python train.py --num_key_value_heads=12 --parallel_block=true --init_std_down=0.0 --beta1=0.9 --decay_fraction=1.0 --decay_shape="square"
Each number is 500 + 40 x the weight over its row's rms, rounded and kept within 0 to 999. Layers, rows and columns count from 0. Numbers have three digits each. The size before them is the row's rms in percent of the matrix's.

# layer 4 MLP down (transposed), 2048x768, rms 0.0217, rows 726-742, columns 128-255
100:521515507504581454485476561466488529467477529444551553548580541535502529515493434482502457542509420579500481510497443535518547477471542427532423475479474590492448476490517477503458564468520546500454520434535486491514496536484531535513462439493548505457496503496476516557533512505488563520481529456557437394523430453419494471524559522566453605482510554430496447560539523528495507576556
098:503575472501444481464477501520522483431485506492560517471478451538514421499564439512550567422467515513462502543498470501560518508437392477473578426492555485480487499464470505530462495440521501514476532484487556497458525490408505475402477531492482517462502569465559487517440493511522532488503509423526514456447464515494556488487496507458513434512568467427567512473475482500540562461541
095:489469491531598506500460459501504547491534584488474519515493553559511526510517420538537462540512506530485413496486590520472511541481526594443517548564456559459544461466503483512459466495520513451497547447499548507478504504485530577506520531514587479483559474506409456471493580552482570457565473470509510505470502475473500480505536425475481428532403466572498518539538519509500587464489
105:442543510542529553534505578526460512448514470481456490440522542442477432524526472499472532504471536539552436517506444479463515564570548540498494489469507487525452514483601474541451523503478475479510423547479570409497520509433515483494472536484503583472462478524449458502461518481591499497574527523512476520510532430456560480547521566485502448481400499528420499433501523535464463582419
101:530512523560539516488505517551483569542496520514467474536569496497487519496479543444437485470429556507462479515559485444476516404446520443556501504560495531476507498471580509473559527562551504548521490521532556453450474535550515562523558554561501420547491454483443464524495523413486548470541458500436388509496463416588455473487499449453456489536490492494544508516489589469473512546600
101:519438504519434492501494526518468461484451473528496481527493548527427522434494507470531471503441563453484508480475502461518506531475466531449593534524524522566452486507444562515511499469547474479476477581521499498554531506452549532454532496438542540556514434458493482543491537520598440468490554490453446498437530513490528550535471485504514452537483490552419539530494463488499511500531
100:534484508506522482438569489457513547477507527438464533451485504510486510502464615511450534553474513539497492502522447462455531515505518487472505534584432445494450543479436524501537509503440546432455586532458452457461457461497496503554569520491496538520472510478573487577461505495519515487521503476499510516603489505598435536431526517487460466467455534458467431521481533548546489547503
104:485579460584493524568530511474521545532490491483551600492517434523482475536519498497556490504500494502527487602495530486479549481529457495549498531551457515503489463480484475495432519452538474524507514526557479424517444527562569528467544498491487420459509598559544458517489485459484570432450570544530530464517524504472459547533458476474489477471487548411530477463484440437488477455523
103:539518415547502546476502520448508547513559446513500547481506504499478484517510537560476495528468474525558479460488488546535529513498541514443542562502539410531524540550562525556506529465519567510561471411436428569436528531535532513529521436520533437472481507525522508504609515539459463527447503497533430513510433433495487526483582489465544414478488477519504534526477567540536514480493
101:492500430477574511491526549574523579537459544521533460442502462534443513552457485451527492447433482624440497420490530456477512511538530534504474468498497480510484477520577450508465474544506489497471517486458489445544472489576560505444559491522466502462490436511464506500449570573471488545495511499433536533500513497523541462408559493512420568429503495524457569484486544491464537534605
101:450489511510419460508539484393500449480469561543523462529517525497497497408454496455501531492492427516450476521531531507433510515457461465484482535516603522495520532586448514455493461489509530521474484415561496448507502532535548579509425533507439494546514542497525521398472513497547415488505506518474573520347537468420527547491542429544443511520472558472465494479512475514500518561496
102:427494495506453544566529505491509494451476472461541459492538465436437455417469543506429448465473500494583497492554514536502462549555530516543495517515544443436518476475514487417469487464468478451472471551486429476520546465465518556513520528519531471517515501521474499539486561499425509463512519499528460543523595460468511530478567498499469456483440568498481546480459431464558402485462
092:549530510577507504565441514503464467495473486562508448571545557477523544536575468510491495460452539536401540560550498501407602532493551488487476493499444568517501479508511512485543557435458441480468456512516564551520546481507478534486555412536496514461518555440496494492485539517523486473523544464496547522511521494492576573490472588433521477446496470518524553525476542456524478466528
090:512528538469500496519454485512476454493536531480544475561413435540507432490490471469484545542539485433560538529425434514490512533472507521509489449519431468525480545443510547483553424464487499571509491614480419551455493545485517529514476553489475535518532537558489492465458554505468504483490434495544412496578527410527478538513408493444504465529494507474443467548490543520517487515599
100:550471507516516487434532453492546469453502519424429506500572560496463480508582455421478500487537532502523515537402469509567460491504433444473503477497568504582457485420539526460542492536471432480514477522492506455541522484464538501541568495498530491520530474461410519475496478495468527547466494506500489556527465540485449516467509501463525483376485530533486485540487536525486471535512
102:468514530533469542420502483518483553518544526496507477512477619573540503451467513442542460462529511515560485459555468491484505545535549577483509529490444448468559478574519491512482544443527472516553448482513503464523379583494554516535487476480589538493481479497563536533474545603485521461453511541450465552507436553514478505458526483401520488553501519533502522524535469553505479543470
100:463410425499497457544538519523549522509560467484485463550546473519460482493474515508509458404494496516500506554460458424438440528519541495522571454431591513446504516516502482459447514409417463463462464470414507531530478495535532530508541541451509512512424518500448551538450538466498497484424532521530437481537536539451449573477438515475540534495547475499436484552609479506469519530552
# layer 4 MLP gate, 2048x768, rms 0.0234, rows 727-743, columns 128-255
103:453443461516550512508485503468486522493483528534564491399478487529532427555422494412528516599532467496494514531486513504593605455452560541473530454454563517510525577455574461483515495552536548437491540540433539476474554527483468572497495547512455534540519440526447465448542553569575446520519482457526504507519501528581491560498514550470515535411492552476525472477552492508533546471459
092:466579500467500465477529532588470542524497485515537564537511466511494519505524497505547476485490470493551519499568421491487493510468478460435550470490500529504498446445473507466536485547470442505528521388527458468497528498507499475486505530426515548500539498541482509463519495522483446480522462522490496425487505487416509553523481534567441525533522551508555478403534509521398490533513
101:493444487492503546562481479433569476469535465474516507540543523477546503532450555596370497485552494510604480517554440449480417503481468497547478462512496462488541536443537536482563450483567426470483500534516508528494524536549487426483518489467505476515555545549566419530465507470517464476583627537506478531557516405512402532499450497516545471413479492489507410484569504500448465450528
101:490455512519522447512543491529627571482454569507536487547545507489506467496516597452468478512497521563463511518522528448548480496449468540634523522508499473539583535527516458493469518445491485593521546490494569538515513465496497614560519469550557499553488470509414410492460456499500538488501476387477462537513454502573437517529538556497515486533465533541456463531499469441499481420507
099:433465455486512483501489461505540525453531475548471474513523521527593524433557501499513463487501535532482468479499429530493495585600528498416547501530518479522538454475496519461429508453536503510502511490516435506430531493541440519579531441474487581449531488498426498548466521523403477496522474578532571482509495497608477517435455484490492420549521525425437496494459529568473503432478
100:472476488516534539500468474473520441583522485477434495521457540498536472493531470479574442504540465525548491482457459494490484500508568521402513478553497455559518537544536452553449516502568536561488504593482451453472476476513522467484489467484492511476572431528524489475484579540516511565442482566489524499436463527473553465499448527538396527468522536446540544476582545445460475488530
104:486491440486485437510516475492627458536452423486528467475494549496538523459503473535500565527579493510559608430556499478540463466490515529527472529507456497434489491466494513529446535508535570486480523586410549518572522491514490492480541509577503452507444481515461464552458513541523475506497523505485475580527499497473537532520461552472547435470527481552521533503568452466545551583545
101:539553426554569487546514524514440584550520477523543468462463390511504489545438521502496507563511532504507503542462502470569648497533533480499513529535485517474464512452473497459524494467496579453447436433474487481518551527488558538546492518482554489497444543503483493533505476535503439540478451519508434573538511509490410499527566501525433488498517497485465510553452530499495497560508
096:479504502451521505499540496490498515597520506500486577466529488510570522482538484483576482495500539511538513483460503507552408535480547595516464534516466497447495542506451495418454572504437587502496523468432516515539452480492499384510551397513514538513417453545496535502536492483486493504492470540521508497478496510551487477524506527487495553481497516472492457516505496419499483486543
107:489540508540514499541472501507547510522592510459531584514543503559581479489589558442527516506470486501532477571489391519465561530511548518571498480509467521470479465470538471441506528546547470543523493523514477506491503497480485471504490503462538528502451435529498477513484518516481441522448491521494500434517511453508520477531550514384504503484574511466535495514559487489484450536452
100:494501469455472483568509501479550506532508450505515486501592537562558437479459452549439439486526464454534448560521481501518548464486468566515505510560528476466512472495489424457490510436521444407526464484464437528482503500451453482505498507527526492561556519479458528528543555536478575504467513490505472491497630502518476551500519475485500459554463504461415531521517539449487401549494
093:502553473523539451460520436469455583490445470501530499510462513563489452526481471526516458449545480471580522462428501503529454558516460517453497458473539466502488598482494420560420511470526576507531453480441498484507468564470522417492464511514509549526494579487548560440513456551519542492522458483540442492480573459460464553461475487540461476460569492503541434530533507458595451479461
091:496537422463565478525552477527549492559512527524475517502500497488560425481637452510497464468528486524515537462497402493565464459441537467506514499509525401464405467543520470492518529468594533552534533451567526546495571475541471527502442487454510486411530505462508519452499532543489490488554532522429539487471504545471513472486466554452493484531509477561463463484481475476587531502455
099:580533459518460510463456466476509560405485446510533538486508496451529490527464563633505498556466633452427544527511505508533479517437460487487477536441524464465523545472511508439519480495544485539502564568508497444491485507457486531471567507499567495477457470507555524467529471507533531592502496431575525505421529481543452548510502529483473531529486500507501577507549522556385508501470
101:508511478538474530454464514498452467527445473514472419477449599481553504443489491526540520527499519477507458566573501465554549485477470495514538606484510456467490515514502439465535435520470538552538510467568575483480535448461481542537409488473526469564514502455459497486534486501509515524486428461622477415452549561473544422466452535496542418475522484491523474496534458460503500483561
106:544459455512576566565437444516570518520507479497426489435478526485588459489458527458516535513509503587484541542528508523483494468545498480491490497498497462490521525440481504480501406442520465542500504513489465457497487454454496393525546531420540503488460483472459457448494496495568496538497516581534504535452547542546509519495513507550478503563488568520494493446537519554385521476418
103:498533569507520415443542565530521528518461397501453448492582524547525527568528590512508551508492529470460543585514500474398398430507492467474498475547497506467467505467505514503413495536501528416540540489466518458514441426550436463477607497524494459465483505478482443442548599512581398519386522505542452550433499506429482421503514448541522512536499537431453572521446466442532492444518
# layer 4 MLP up, 2048x768, rms 0.0224, rows 727-743, columns 128-255
102:490506503509489514533503551456527512506450492460483413443488508561481573505497512536486570493519509522491476535570484427434512444487532487431573505403518520474464437491536532492524526515556466503505534499453484472459498473501511520493501519529520478491538489553448442479437501478506495536509510457426500448563453463533514594560531565459488470455474581526532481521469486515498497489478
092:492523494480477546551488477472458542548542470558538495470530519480562548486525551555482517472470489606519455519564463515441464501503545457531484485519502457544430511502479567517564501501500527539471503499579468427573507534536508376501583443507423538474371488432561551514511501538496481499507539487481484526568484439480448514479551557508538527462541543500491481449507582497461495443557
102:478464516482533467450493595484520517508481540486499571525457422500491546487521472488514500536426496511523570495491507560516520516444461433445497490504540524506513500441508482544470463488535527478522516442522517519509489465412453426492489451549478538578522484479489621546530510454535490534496538533483503469515525574499487568580437515469485507517544499475511525532473551525549524546578
103:526537463473447489497446498467468516461509425529441453425451495549520441505522461573491533463437475421541553544497518487515480504566509506536475445517445530479529401470517543529558498597440441475531524528513484498479461449473449475491513541556525482436560479485459460493487543413522455559424507489542546552557486457472496518485470510527498513509503505541445495500475565511549488537460
100:505525532476480474515506495498424544431493406492468515469484578502497496467527530552450521441512456560482456506476455429530508487455482429499482491443545523545453478569488470494502510458528460527578485504508502542453493491480521514451460451485519505568545513541475512539511492486519536522571446462474528417436493534454528479522501513464461473523510522454456488510519565484494518553436
100:523534520413468432510456539495475530511507493529530536513502520526522521487507515470499573509516496418542492506553451503449486458500526566476487552505537493527474608578540524508507484479502452469507461459473498570520469467491510544499480518560482456441570526485478535530592472544463496500641519534509464543557446508515541515502456520515452465459542501468563514523488478471561506461487
102:576545558495463620459541477502415436502500532542536491626440491515514515473467516507381544542457588527561436490471486457492441491563510533527478562508554521554546486443428487428454533490526479460486499556497509448469507477479484499524487476507534474409451496510554463523501555484446513513466507568565462486471437450417569486488517434528498446471442493463557411450513481500394505492522
099:557474562569426541501457483489542537457503538471411407485468558501531420489508533510547543515486525492428503418516414526427473518490505500460500517464471512557557458467495534495440516488409449505524517490546491486499554453539442489506439494369509473488611501491433485450514501502519491464443434479536511517529532530513520471450499463538553505524512523476521526475517503508546524404514
097:552514476512537541521499516495507499553461556457451547513511524506412475535445492423478448562520543509475470502439461505492500559514519459506536486482489530571534506529473534507502457522522508515419549462461549507512468534411468467491490518576437477588514518498429611510489489560567461414486448524494514529501566491498442410535476524575541484454519498521518531478493500537473490492455
103:472501585498556487549526513529533514460492508479488507491471456495505499476567499445456532500430492524574513476508548526491468467542473501501499499474517514516537530472514450508529429542518503432518468555531467528520536558492530522469508576426453522526546485507452516513512511486570515461579519426486430524558499489563549496512478423588491460473544457577459487494506448523431476547445
101:524474505488518523529469498523528522497445550518530510518473482447481452473453533538462510442472573510420475485505505529493448525488488515506529519408490436437563557512451464388494507437497483454460503501463511500457457553530491518536455511505477478518527491467529481514565475542520504499472450446499515489471522528537540491474488521527530439526513492503401564499501495480427488524468
094:492533441532530464454500442503514520471501479483509538527507492510436516481506437517583486456511545454536508493438512468542438537529495509478523466464520443510544615463488467547501456526509497433553460416471560453542551556471498501520495441522434546497513552511543550543513462499472591478458413477562474499451515534450525573459469529507520398469548477496621463559475470539533466506452
090:514470496557529502469437433539476510494507426556499472436505524498487478556420493436515525492464478494507538495384460534526494513542431523519570501507495536545504465473500551523459464530417507476508474513494492485440453494503461448479558543538461509506444525535484522504507522495452469530511472489475474440508462507494489570530484547501540539539473427423523519518472548481511508552513
099:492483516488507521475415507475531485485503457473486526458507538493518446465520460411459446514458475479460475472502522515416518510460470505503492492524519484452504390475495498430436464550487526522434481479498496508491587571472489455520474425482498499557473434474520476498502564447559483483481513516527522470466468503462476546462428585493482433519514478508477555527511507528432452496519
101:527454554470439581448445433505447534496546576534539552433543524468531501488522520461489497403471571504500490516574473516543460516513475564534516462489450423526553479512535481484449441501478426504547542496490462482485461518521511437465467481398505571548536544445529487572533513428446454480444519470542511475460454486441503488458419446516504463492541458528457475493561486531420505526476
106:417568572505451445450548471480466530559527469530503455488492415522474458507516488456502482490495501470518445494514474470549475486405514477521488479468516550473534519568468506508505503478460502443464489515408513544455384510547496521494470516519523494594504558485500576450538499510433455509520500519506477471548501470545488471480499518523444495535531416526461521527539542513459519444497
101:493571550496507560498460489543465592480602598521541520498483543503483462522477437445532486537467554543464511474588521561541535522465515481536483474528505492543615453542550414499519544466461492496486475552477568520538495421521573514520399464475494529532432470492501484466539544467531515465491527496543500426509503499578503567517411541543550504478513494487462535492562533470540498536563